Weights of a small transformer language model.
Size: 16 layers, 2 heads of 64, MLP 128 tanh GELU, vocabulary 2048, 0.94M parameters.
Architecture: LayerNorm before each block, biases, tied embeddings.
Training: a variant of Muon for these matrices, 111M tokens, 4464 steps.
Each number is 128 + 24 x the weight over its row's rms, rounded and kept within 0 to 255. Layers, rows and columns count from 0. Numbers have three digits each. The size before them is the row's rms in percent of the matrix's.

# layer 4 attention key, 128x64, rms 0.145, rows 0-127, columns 0-63
071:143126153112101103125119111161114113125152145152130134122156089126094126142150178170118100136109084139141171170121163163177135116105146174126120137142111109123123128095099107157138109112097088
088:106155093096135152110085092139164151166131140121130139129140117119160062142097138162103149158116101141109147118145143166139105097129132102137123122124104144194109145110098128159114117138145109
097:122119124130130177159102093131189166152122109112126121104123144123130110171139091123173118139143100140127117112177114117135120111106087106129139114122140156140146130110128097122134090113114205
081:129148110148145134113099172129118156084132187105169127132105129141111109134116178096110119104098139113123126190157149102089118127102169138102122136146158151135132134129118137101141164107103102
095:100133121097101182102144077119136128157163116138152158165122149132120103146068158129149125135148160064105144119137150131127125079091116156131121121121144145136111102143145127115168123118126145
086:110113122135145126101101108132125116132155154155097055134119124100119115152101144127102163118181153117069149143145144133126142119140077134136174153124168158105102122124097116160127123142140109
080:134110130120087130176139081162177115148136129131124134106168104156096184108103112114136142151106088149117158133087097140161107174132139160105122126133151102113105124112142115130095144126112128
093:115094097132142179140183155078143153161100101125111082108151167099127188131143100168144115133153125135106113132117120135153122138122119106115132149138146127113087125118091161122111111145136126
084:143172105153125148120115156097157162088118141115168126130147142095137135141174188144112109076114125151123120155137159109108118135155140133105095117141162098118111104131138117117108096072117121
095:109072129151162066123131198126104120131128117114093118131120116125181114154145103152109101137136139153115117163115119116163130136127137125146143133153073145103170127092140151141115132128102125
101:117123126145137074117133099150118109117096116102153117155147145167154110167144095128114070154140165095165102142114122147121121150104124118122127115104117171113095138146153156104110159171098147
099:097111118158158125133142124119139122118168156115156066148121177132092104136127170118123125151154165075091149156131155125131096120118149168099144110126155153136116139114125105102155107105102111
088:150107118150166144108122171123121159112115117126105148169148162125111138099139115143104102134095173186154163129107103125115116150150093115136089154112130128135170124108147101116102144088099093
080:114145114152189100114109173164136116142171104122152123141142107125099115157153101128119079146125103145130102143156140159139138094129110147157119088130130152145109129097097130110135115107092072
091:121161150102143152075123089106143143139136099154106142125131150122116125131132142132114128176114162081105134173154162112127133116109089167075104145105172136163092138131098116139130124107152127
104:131115160141171122119147142150124157126113094099092184170124157107126129123115104111090080134126173153151099140149141119127110112169126106151130144148095119111115161088159143105114137110090121
070:161130119116130122145126163138120154115158112096127138108140131123136068165119086114137110117134119117133123120166128111108124183135167094173128123156089112130155092134125194154117086121104121
100:110143142133140139162130156135159142141148095113105148125106141115152178082109105078133152115124139181143097104128112081145102154117143097158122113122101098105140130086176104125133131139131163
080:145084109158121132066141148121128118100112140109180126114135110122139109181091135138146110101141105106137124141139137175103100119186128099109147133160113112121140138159103173110147140129099148
095:125122133086131120151161149121088130114150144145136136139146115186097111117136120186100131127109171135142143134076100133121177171134131109117117147111164129116126078154119133093088142131139102
103:141130114123153068113122128098126131108105130109127075104167148138119145158141074118139114127125142135108142109106100110123118157163137132116165137138148107099165143122121129138128103205176106
090:158142135126164142149102114114118075119139152122092108128112123157114096149138112130099183135108137113131173138131122107086096156156117082146172140092142134137111122161085117143114111119117174
099:126143147125143131135172189122131125103126110149094109163138129128130132143134151135127103109164180122107099150128138061152151140108126116161090150129152119079133128147136080125104123081106139
087:136120124128132089141145132134126171117152111134139056090123145115096102126194113123125150124119135150103119111126120139129178160142132179143110135136128117147158100148128158127120091086149087
106:127166105139159174139116135133156110150105135139187159126105122098123154153142162117107128078128117132127095139149143159096107109092131128129108128137115127191077154138108133135159104120104101
075:113121115112126088100099180155118124075108146083106129114103117138157109184125136134102129109173113128135147071146125123142141116154143122130157139152091131140155159118095118143127140162168120
102:072146104118099131116092114156176141119139155113156120134116109109149093166103135154100095098126131112127117124137188171110147146102087147106111152132105132158123164131107116134140137167102135
071:138093162109127123128149116118161121109157123112136132099086124076180118202138159135140143146149145091113103140094120111148157127111127130140130126149133098114126070166112123106141104112137156
086:158157129098174144149127095124170082146138159123136167114130105105094121102151128128133166145123114100128131101095088117119133093142142165140093149126121114161115119163146111108095116123184142
091:137130132164117142174130101126164129145083131153143114134136085114098109117100111099151137127088148133122148135166155125093100155141121101132082131104091100151139174125129130195105142145123132
090:127159167119091123108149105121135138136142100125114136133152122131144129130154112104132143176072098177130105108130139158133075113143159121138157089133180136129115087137095164111137144082119130
089:132120116124136184137115113140135184126143095128154143101160118128074097140088117135166111115136143127140148125156128147138158101176094084150074134125117081152105119099134118119114135130136149
095:068157087107132150172184142135130139145099128120131184161134130100164125174115109148119110122114119156109133107131153120135128114112121149154135128151118101142113126115131146088063124131098135
118:102147119092137092098157145116092108121164170138125086126125130146099073164090094142118112139106158126136166153126108137115106153153120152103126136116136159102165137122108164140144104167154136
090:120142113111122157108128113117159105166133140174115177146111123122108143106093162124101163113097133083120155117149124149109124126140108177085117132069126116149108134132125142145187096117150132
099:139151106151106137132096126147152126112134141154101123145128136112128117100174165142094142087136120107145106082150159183115160100135115123142149138121142139129075147164101116159149111088102083
082:141110105128090148123148125125145145132091113119112129176141187173146121120140103164146077143116097107137142110120127124142114144110150121107141108127112160085188175144143105132137090127098112
089:150144148123150117093116120135107159121138079132091102091139159143112130129109080075148152165138125146137148123179069119133128148141101123153123126097146148144165106121101133123084137119135160
082:115080099113089157142141145139132129116120135162142151170145093166101083167111129121123122094129163115103137099155097139124107133124134131123079123131182142170132074139131135118151154105129117
086:129110144126180106137120166141099121110140160117121104127138125168135127123181101092131111096109118155109076149121104146129125134184145115140117091146124137099130139115140090103157141175101168
074:130195154103121134119128143145107159137139112132116146109126162143138114145155102125099078149138119155145108187114144122129097135113121120090139105094161173125089150111110147128116112180118097
110:089131108126139151163124135173146129123130110102139123133090128146133176128069137103145134158101140088110126117096146111144169144118108157138108127131100079101109170149158126124168144121097164
113:117130201152141136157125177102096109113139157145113150087111130112064122143112138135110141095145136159130156137106136115126124137163126122082131166135106149141162080104105131115103129122144130
091:090135161099135121124138157141093129174129122094105143155139091123146137109070138127124116124157145110092089108161118092134088152153170109128150132104111156145162161110127162100144109118150138
091:148128115105121119095161159102132109118145107136130190105145130146127077141152095125153128138175132072111124089137131126118117074145150144101153107124147118158118126152118143133131126141180084
094:173133125084157074093144159110092125097113154132113104117156121143130104113122096156114142132142137133110128143098085108134138139164131124095139142115152142088183150158117127141105117161163100
091:150080156120137154139123085097109135126100146134122130123130117130114129117152128129198123177108118089109133128114093115142143077152131132113102115152169113131154105138136090107149145143176170
080:123096147107122073093128109139144177119123108129102134166127142090193110150123141148104138159102149153123113123106120153171173106115120130158147138151109139110188114124114121122126126130097105
102:107146104113072125113091153155141139099141146140155126114126088132141113152132152105140110115108134148134127101133111208068129143145129130132112123163129108166148151141092134180138134145101116
096:141121079120127134106120133136155125099163144139172127108137114105108122111072129130150187150133095129126168111105092157169108090166121129096124099116148105097142137117141131129148126154179121
066:132169142147131076089095164089126107073128108151099132112162119180121109149162114094127119112105155088161143118178128116112123166135153127112127128132130105120137103116123133160112142131146151
073:074145121130128150112120134131129113106119119125180112163107127149113122167091139117140094170122154110156113130135109160092104131126122117111091097163168167158129121147106131098139151125093185
094:089117099100116153152150108131108162157136131131130117133141145139089114121104126127184102127139133126125120098138070122115181113132114147162108137142144157129165114125163123077121105095135189
096:158135163121124123098131073121129128116126118169173096126118089114097104106151127145132160138131089099159109141133095215128137117120137132114135128141141139150165112158102150105118097141132125
106:178111166126132148158145132124162160168113148142050153136133119084147125100156114129098096123119115176110095158137107130132124130161132121147111130119130150093120125114136125158090121111118091
097:124109107131128102175124153148122168131118090153095125173113129131142103095109110136114127175126165119145123143106120081130173164135123088141108112118130126094109128108184156175109103139122123
102:133130175101163101076159104111108090122175136112137131121131145156125127113099123153151148164122156108142171131153151081148103142133116140095132119096116118101182129116127076127130119119148144
101:108112129147162127114154113100155121104103109114130087145142143105111168109119129136137146172111146162140126114076112144148100086172108127122125156170156105138139159126118086087110148103116171
104:129147122123094105182135122124127093102173119104151095102107168138085104153111143118126151139157128100148168155085104100120136142121137137132133116117110163134146104149101139106100101146110188
099:093165131121126123110132120178159106120144118133159105143152088152072104155154107133123133103140117118122103105149127153139129135123115163126126153101143176136156140164111127052104127095124149
109:125122130095120104085142119151129123095166122087144121139109143168102130175097104094117100148123137123157163100151093123123110134167132178123125105147165116153148122111113129083151140162165137
122:101193108111066117125101135181111144091156167130134107091130140152142088132125151110136123140121108123145153101127111174127119173131136138110095097069121121122132143151119138143119128130133137
099:149149152117112091120121110114118106118123110146093123093163135173113083185141079156138108114168135108163159095132108114171122113136121110120153142102127139101131114128137125153126099156178147
097:118133162127137099158116123111139114120159146124101124110132112109125136121088101155144181163102123148146159108115139089165147144099109094133172144112128133052173086120121119142109129123139155
087:130107120156118128118107134121131136122120099105143110121098104103158129112107090178158128139135127143145116165072123127135177127166097091152123128133169144118156159124118107094169187121135093
099:123115081111109165107100153114139122117104162146125134158101094134117135138114124170138098123094155111147140128105139139128154177083132132071133129156155162153119154121152093083147166144121135
084:164147100140170131084117147160108113129144120159121147113071153168145144111135137116106137131108125122153134141108122149090142143113117077125141140119128138064135130148148158136079118142075150
090:159114128154138146131106130141098149152118121140119145122108154100136124104156141154070133143124134126161131113125179115107118152121112109116121119163117212095110101127143155139111120098155068
106:131110121115107128092101149115130108132116136108121153162128135154124187119110088086140155094116133162094129113067110145099152154145169126140147168130142092099169103138143133160146124156132123
114:142127113112156153120148105086089141175103099169162134114180122120111149131119122103178104164118145101148094135105104100152105121096112116101133129123135167146145155105112150139138121164151106
129:111110126166155125138167154130119128121110125107065149147128179062160138105105118127115090112136102159146115124155152082128139145132174114156139132133123115100112100122161122142123155096134106
103:157155094137052124136141174153147137116123137123125131125130094099119129083147115136119165143121122128115154146128103171141131084151124177143105117083145132147127117138136112108139143078148090
112:151117096125129122125077146121162110110148149149098128130134101160146122139098171111158102147118132105130124158182153114074155100110112136132111084129136138149135152140139125162175093113093103
092:113074137166099116163142099110148133147101133166158150184168118141119153164146104113141133122094173129119110121123126114123120134094118087125121135136128092118112195113138130107140153118136095
090:108143110090112175110133141119133136076143109097142110145106139172155134102117134160126122084140156192101120138109115090131116145128153156101117114131095168162160136120111176115138124145122135
106:130138109126132128063149152140126062109156115140121131121102146099093148130103144137124105138112132097192114163127103180106099140108118112107147110149137144144109149115133144115135162182125131
108:149079177111150119170113138107124157130120128100111108136157090122127145113144066151106138146113114159118143164131146134143133120136116100157162109132102138141171096160098144140093090143092133
078:128165090119154142081152123118122095083086113152072146093103169144157117138117090104140127160152185141131143124126104145135120101123142118150178116128120137128159153134147113124147114106133125
104:161073126152131127131150154137145131161125108191132155154124155094145171101155178127118150089135115115091118139154124129127119082110117134120105142100134104134086162109145111106119130104105104
131:086152131148106136194133117137130144125096086121126164164097115111145129147095135159133092124131142124143113079085131126143169113135115131165105108117158141087111186115136111127140140112152138
111:141137073131172156126127095110162140132153155100155100117144134079147120097088162125164132125146146158130141109117129124090120126168160124098110094139115093189106108151120107123123129122133116
116:050155106133092141102133110135102146119101161092141121111171141122087170164124164134161088122158107119103120163157124130168142110106122153102137105114129114148158123127121148128137109130125133
109:116135116137127135172101123124124170118101183138142102154141084118071130141086097135122147160078097126144144121146135125125128163109096130121132167144117121130068105138164147136129131158147114
095:113147166103142122107147126122115080074152124134110132093133140121091127138142096132134129153112121129170154081136102140132135110133127151171128119158147125134149146097098053123139163119171147
108:121149133145093083146105111171159108120143138143133121118128143176108085157107117113110125132158139140143182095119117141105127169167120126094081089099144129137090148134122164134101142112156121
111:127135071132146188151129131090134172104117134102143109082125132076132133134147151112100123127145128137111118096137127122117112101158151091124107176128149149143128119115138187160144106111132164
122:093093083125107120133134162143130145121156159171161169129136129145121113130108124085110153113118095138120099113121129183128143137113142113170090179125151118161155120106137146090151113124089110
103:098142083095150129107150090137124126197107103102168159137130133133118105141143139126140103118128065086118102092144118139144116132144155127132135172126176138154142125131141115131120118108109176
107:123133082105127129150106114134111127143121095134122133125099173135131096146064093139147123171177132098135161086122111139100124117134116124145157094099133144137126156165162134113128113165166090
102:122162106120118151116169135135168108099162130110174144094150130121134104120153160135105146116138090115150138120143118166093118091146122137153110099099151084137117122164090149143076138114117168
126:128144163146097089136126072147147131108144181119152124134108146152128091178134128132111146086108133142114158126141154120094130140120149069129129161127104104111125109180083136122119146110141147
093:119142133176133140140111154114111147143165115136135136140099083098131126102097133159083104146119116130166087158143169141089143124103125134117058105122150178105138125155152153118113108133136129
094:123116139105135150126089136158105128119137162134089103086116174125147085139169129109143125142178182096108109141138130149143166123105088128159103136095123137179118130117150127091110119111129145
112:100113129157199081140158105141121128142108130116126124153118136144132125107089095128140129142104180163140154111105122138144130147140131081087129143136103131097093110120148145127102174115082154
101:100126139117119109127106172172097117073135133116126135145117101121156119133112132137149109133141143089125117127094131166166195113142113157125122125070163148112120100150103160114124160118101159
118:157121130095134126110132116130111151099126114127166151167134152160120132125128155131115159066121129064117137083108132123122140117161118204115106109103122139126132132138135122156132067132158130
069:173108114183187170142114112127128142129140136140130128118121110095122158111117114094124174139088152113145122094129114175084135103146126086129113135140155113133075132155142147135153135107135107
120:105138127149142212132104102114165126157102107152112145133135137074128160121119138108139125133136138150134092138140146145093117088097089126159107129112124095149074148124153136159102125133148141
106:118123128124130121096145130052115101137124114144147124083151109115155114150101148138115152149194142135108128123135104171130076128084170159106149137152142106119137145122125133143121125175127105
113:114136103110136128108095143157127112106125146145122174102167069151112099133125116056110133166107100117128106102152154152140116164109137140151153147132130131155141159103126168145166112112105115
103:134169157094105145089130125139158094190106151142102189105127131123128143062142149127133112122115107151130122148108152107124147149079129125103144145124148133129158105141111093130117138091128147
095:121110136131130171147133125125128150146116085085111131136139136131138155093152137152138097126144104137129072157144139100192145160124109147108141095150089128168130107104165099098122133101085145
113:124130125132125140159142139177121135170174156123107141118101138138141115111098147125149139109115093130117132089147124169127110114143144152069139165129100120132075052121099147140142154119146130
124:084117165129132147118120075118100132125113118154184128153110120097108159150147142146129150100137122112073113101160165125142150096086155144144123149162147116166116141166098120113139136100120128
133:145113128198129127125151143112109086115159132136117131164148115138116148109144122078130153135129168136140077133132137134088163150166113151128112111134125121116155075139148122106144105068128099
106:129133121132107105141116097118121121159096091140145132149138129133155134123106092127149156136134129137062123098143100146138140104090172149089129166072167130131111125186139128144103148084137139
109:159142142101136108085185130118134124092102092116154166148117098107148122086105124130119139092122128103150110161103084095155129134150174121148114119121137145161141113168143173140140120137110101
105:131156128146124150137094097172122103133137125094158109135096095102144120120114156173113127129118068124136140122148112160148128143133172168108142079135139127120124167145118059098123115113142142
098:165065152119137138180159142085160135129121112100131163155166145185136133115125100096092132103088134141141115122122120139108097125131146120145083126126110156124163136103142123146136111105115153
118:130119136098160081105130139109070114112144115104141055141129163119112116144137071150132135127125124124103151106137114114142120156131167148113148180121142146122131114130116123135100165169154165
123:201130126109139114098083121131120132125122119138105135133083107120148137190175132134132109111124140096097112139106148111106137135127147072184155137147126113132127176157103117132115122148116116
088:112116171100117091112090101119108128129131112122131159140144098145128095135112071129150110117147120108137142104125173081162176153151128123095155122106103124126192134143130135149146125160154106
106:143138162117071118186098158094150118133136103168110112135086096114126102122108113123112145123146161140124142134102185172135139123106102134125134159108106122107118096120129128151115133173109167
078:113085166116173135147165137102114127154104101159098141108134158136128163141114119110129128131125103138111108133141062100155116098083132083152140188130154127119121148091132129137148125158120126
082:118135134152138134099090111128119147099158195116121094096170082120141106150126102149145120147097115125140098151148125122086154135128104135134118120128164117137144139161087117115150114120197106
101:154108137130078157127118107087148087130114123143135147144126113143080134180129112110118131104136123120127133107138157190098093129160110153139107136157126145182131132108104123132171137101172108
132:160134112133141131123130135139127127147130122103146126135132115138139116088084123140152121109083077152128130164145198140128108142115131159143108118126089133143099137095087135171121196099094115
119:145136154129137124162105162135118124176144134115099122145119128169135161118123105109139112133123118165083132116101091097092133148113173121108104152086161104081115127152126145138076151141129173
092:160157148118139166117141076103114146137123112143188116122090131116128114131111144152125149114120147099144119172106110138129108110089133094097109148120124170158112090189109157119106130157131148
113:146126127134160110091139113134076129122157132134169115124155165143116103146115104092119153129110121102136130141123096149127101127128139121097130174053139162110180129144111140105124103159168153
115:121149139143102143140138154130105056119149082190138085128075129116116112102127124132120141132157109126138156143133136121121167122135105159152129101105188160120159155121095129125132119109124113
097:120156108193122159128155136117112133112104086168089127133136144145128139133131072113093132109115116185150126120132160144152155176130106170125125105121119147123118093105123101142100125087138131
125:108145138152127171145109093106118100151108144119131123137116123113062122135087106106145131131129131104138212096137178138101150115142112136086137114103142132132127108155110113147159155117162137
108:126152136126145139152192117118126108146139160169121149130101089099136111127104131125146133097104130154111113136126114137125133125086152097168124147127102090170138207111084140124111106148129105
094:175143102101127168132140156102119112146131144138103152127074146167123166122116145111146115111166095155108124128096080107112155157170123121134115142138111130149169087131153113090116091140114120
094:103157121140094095128163104146131121147161153140126114099163137164140066160130119144158099141104120104150088147161117143124140141086114143107112107116155143160124115146073110115117139088155144
111:137121165136143097121170130101086131114119134128099128141143144138121133163168100167109094136144119147093114148160130061127112146102134118142145139114129143118175167147106120072092124100149137
101:122118118138125209142115112141165112118131113145122139127107141141123121149097146108128132140152104126132135129144090111098087117130110098096194132107137114148114132169125130058181135143132139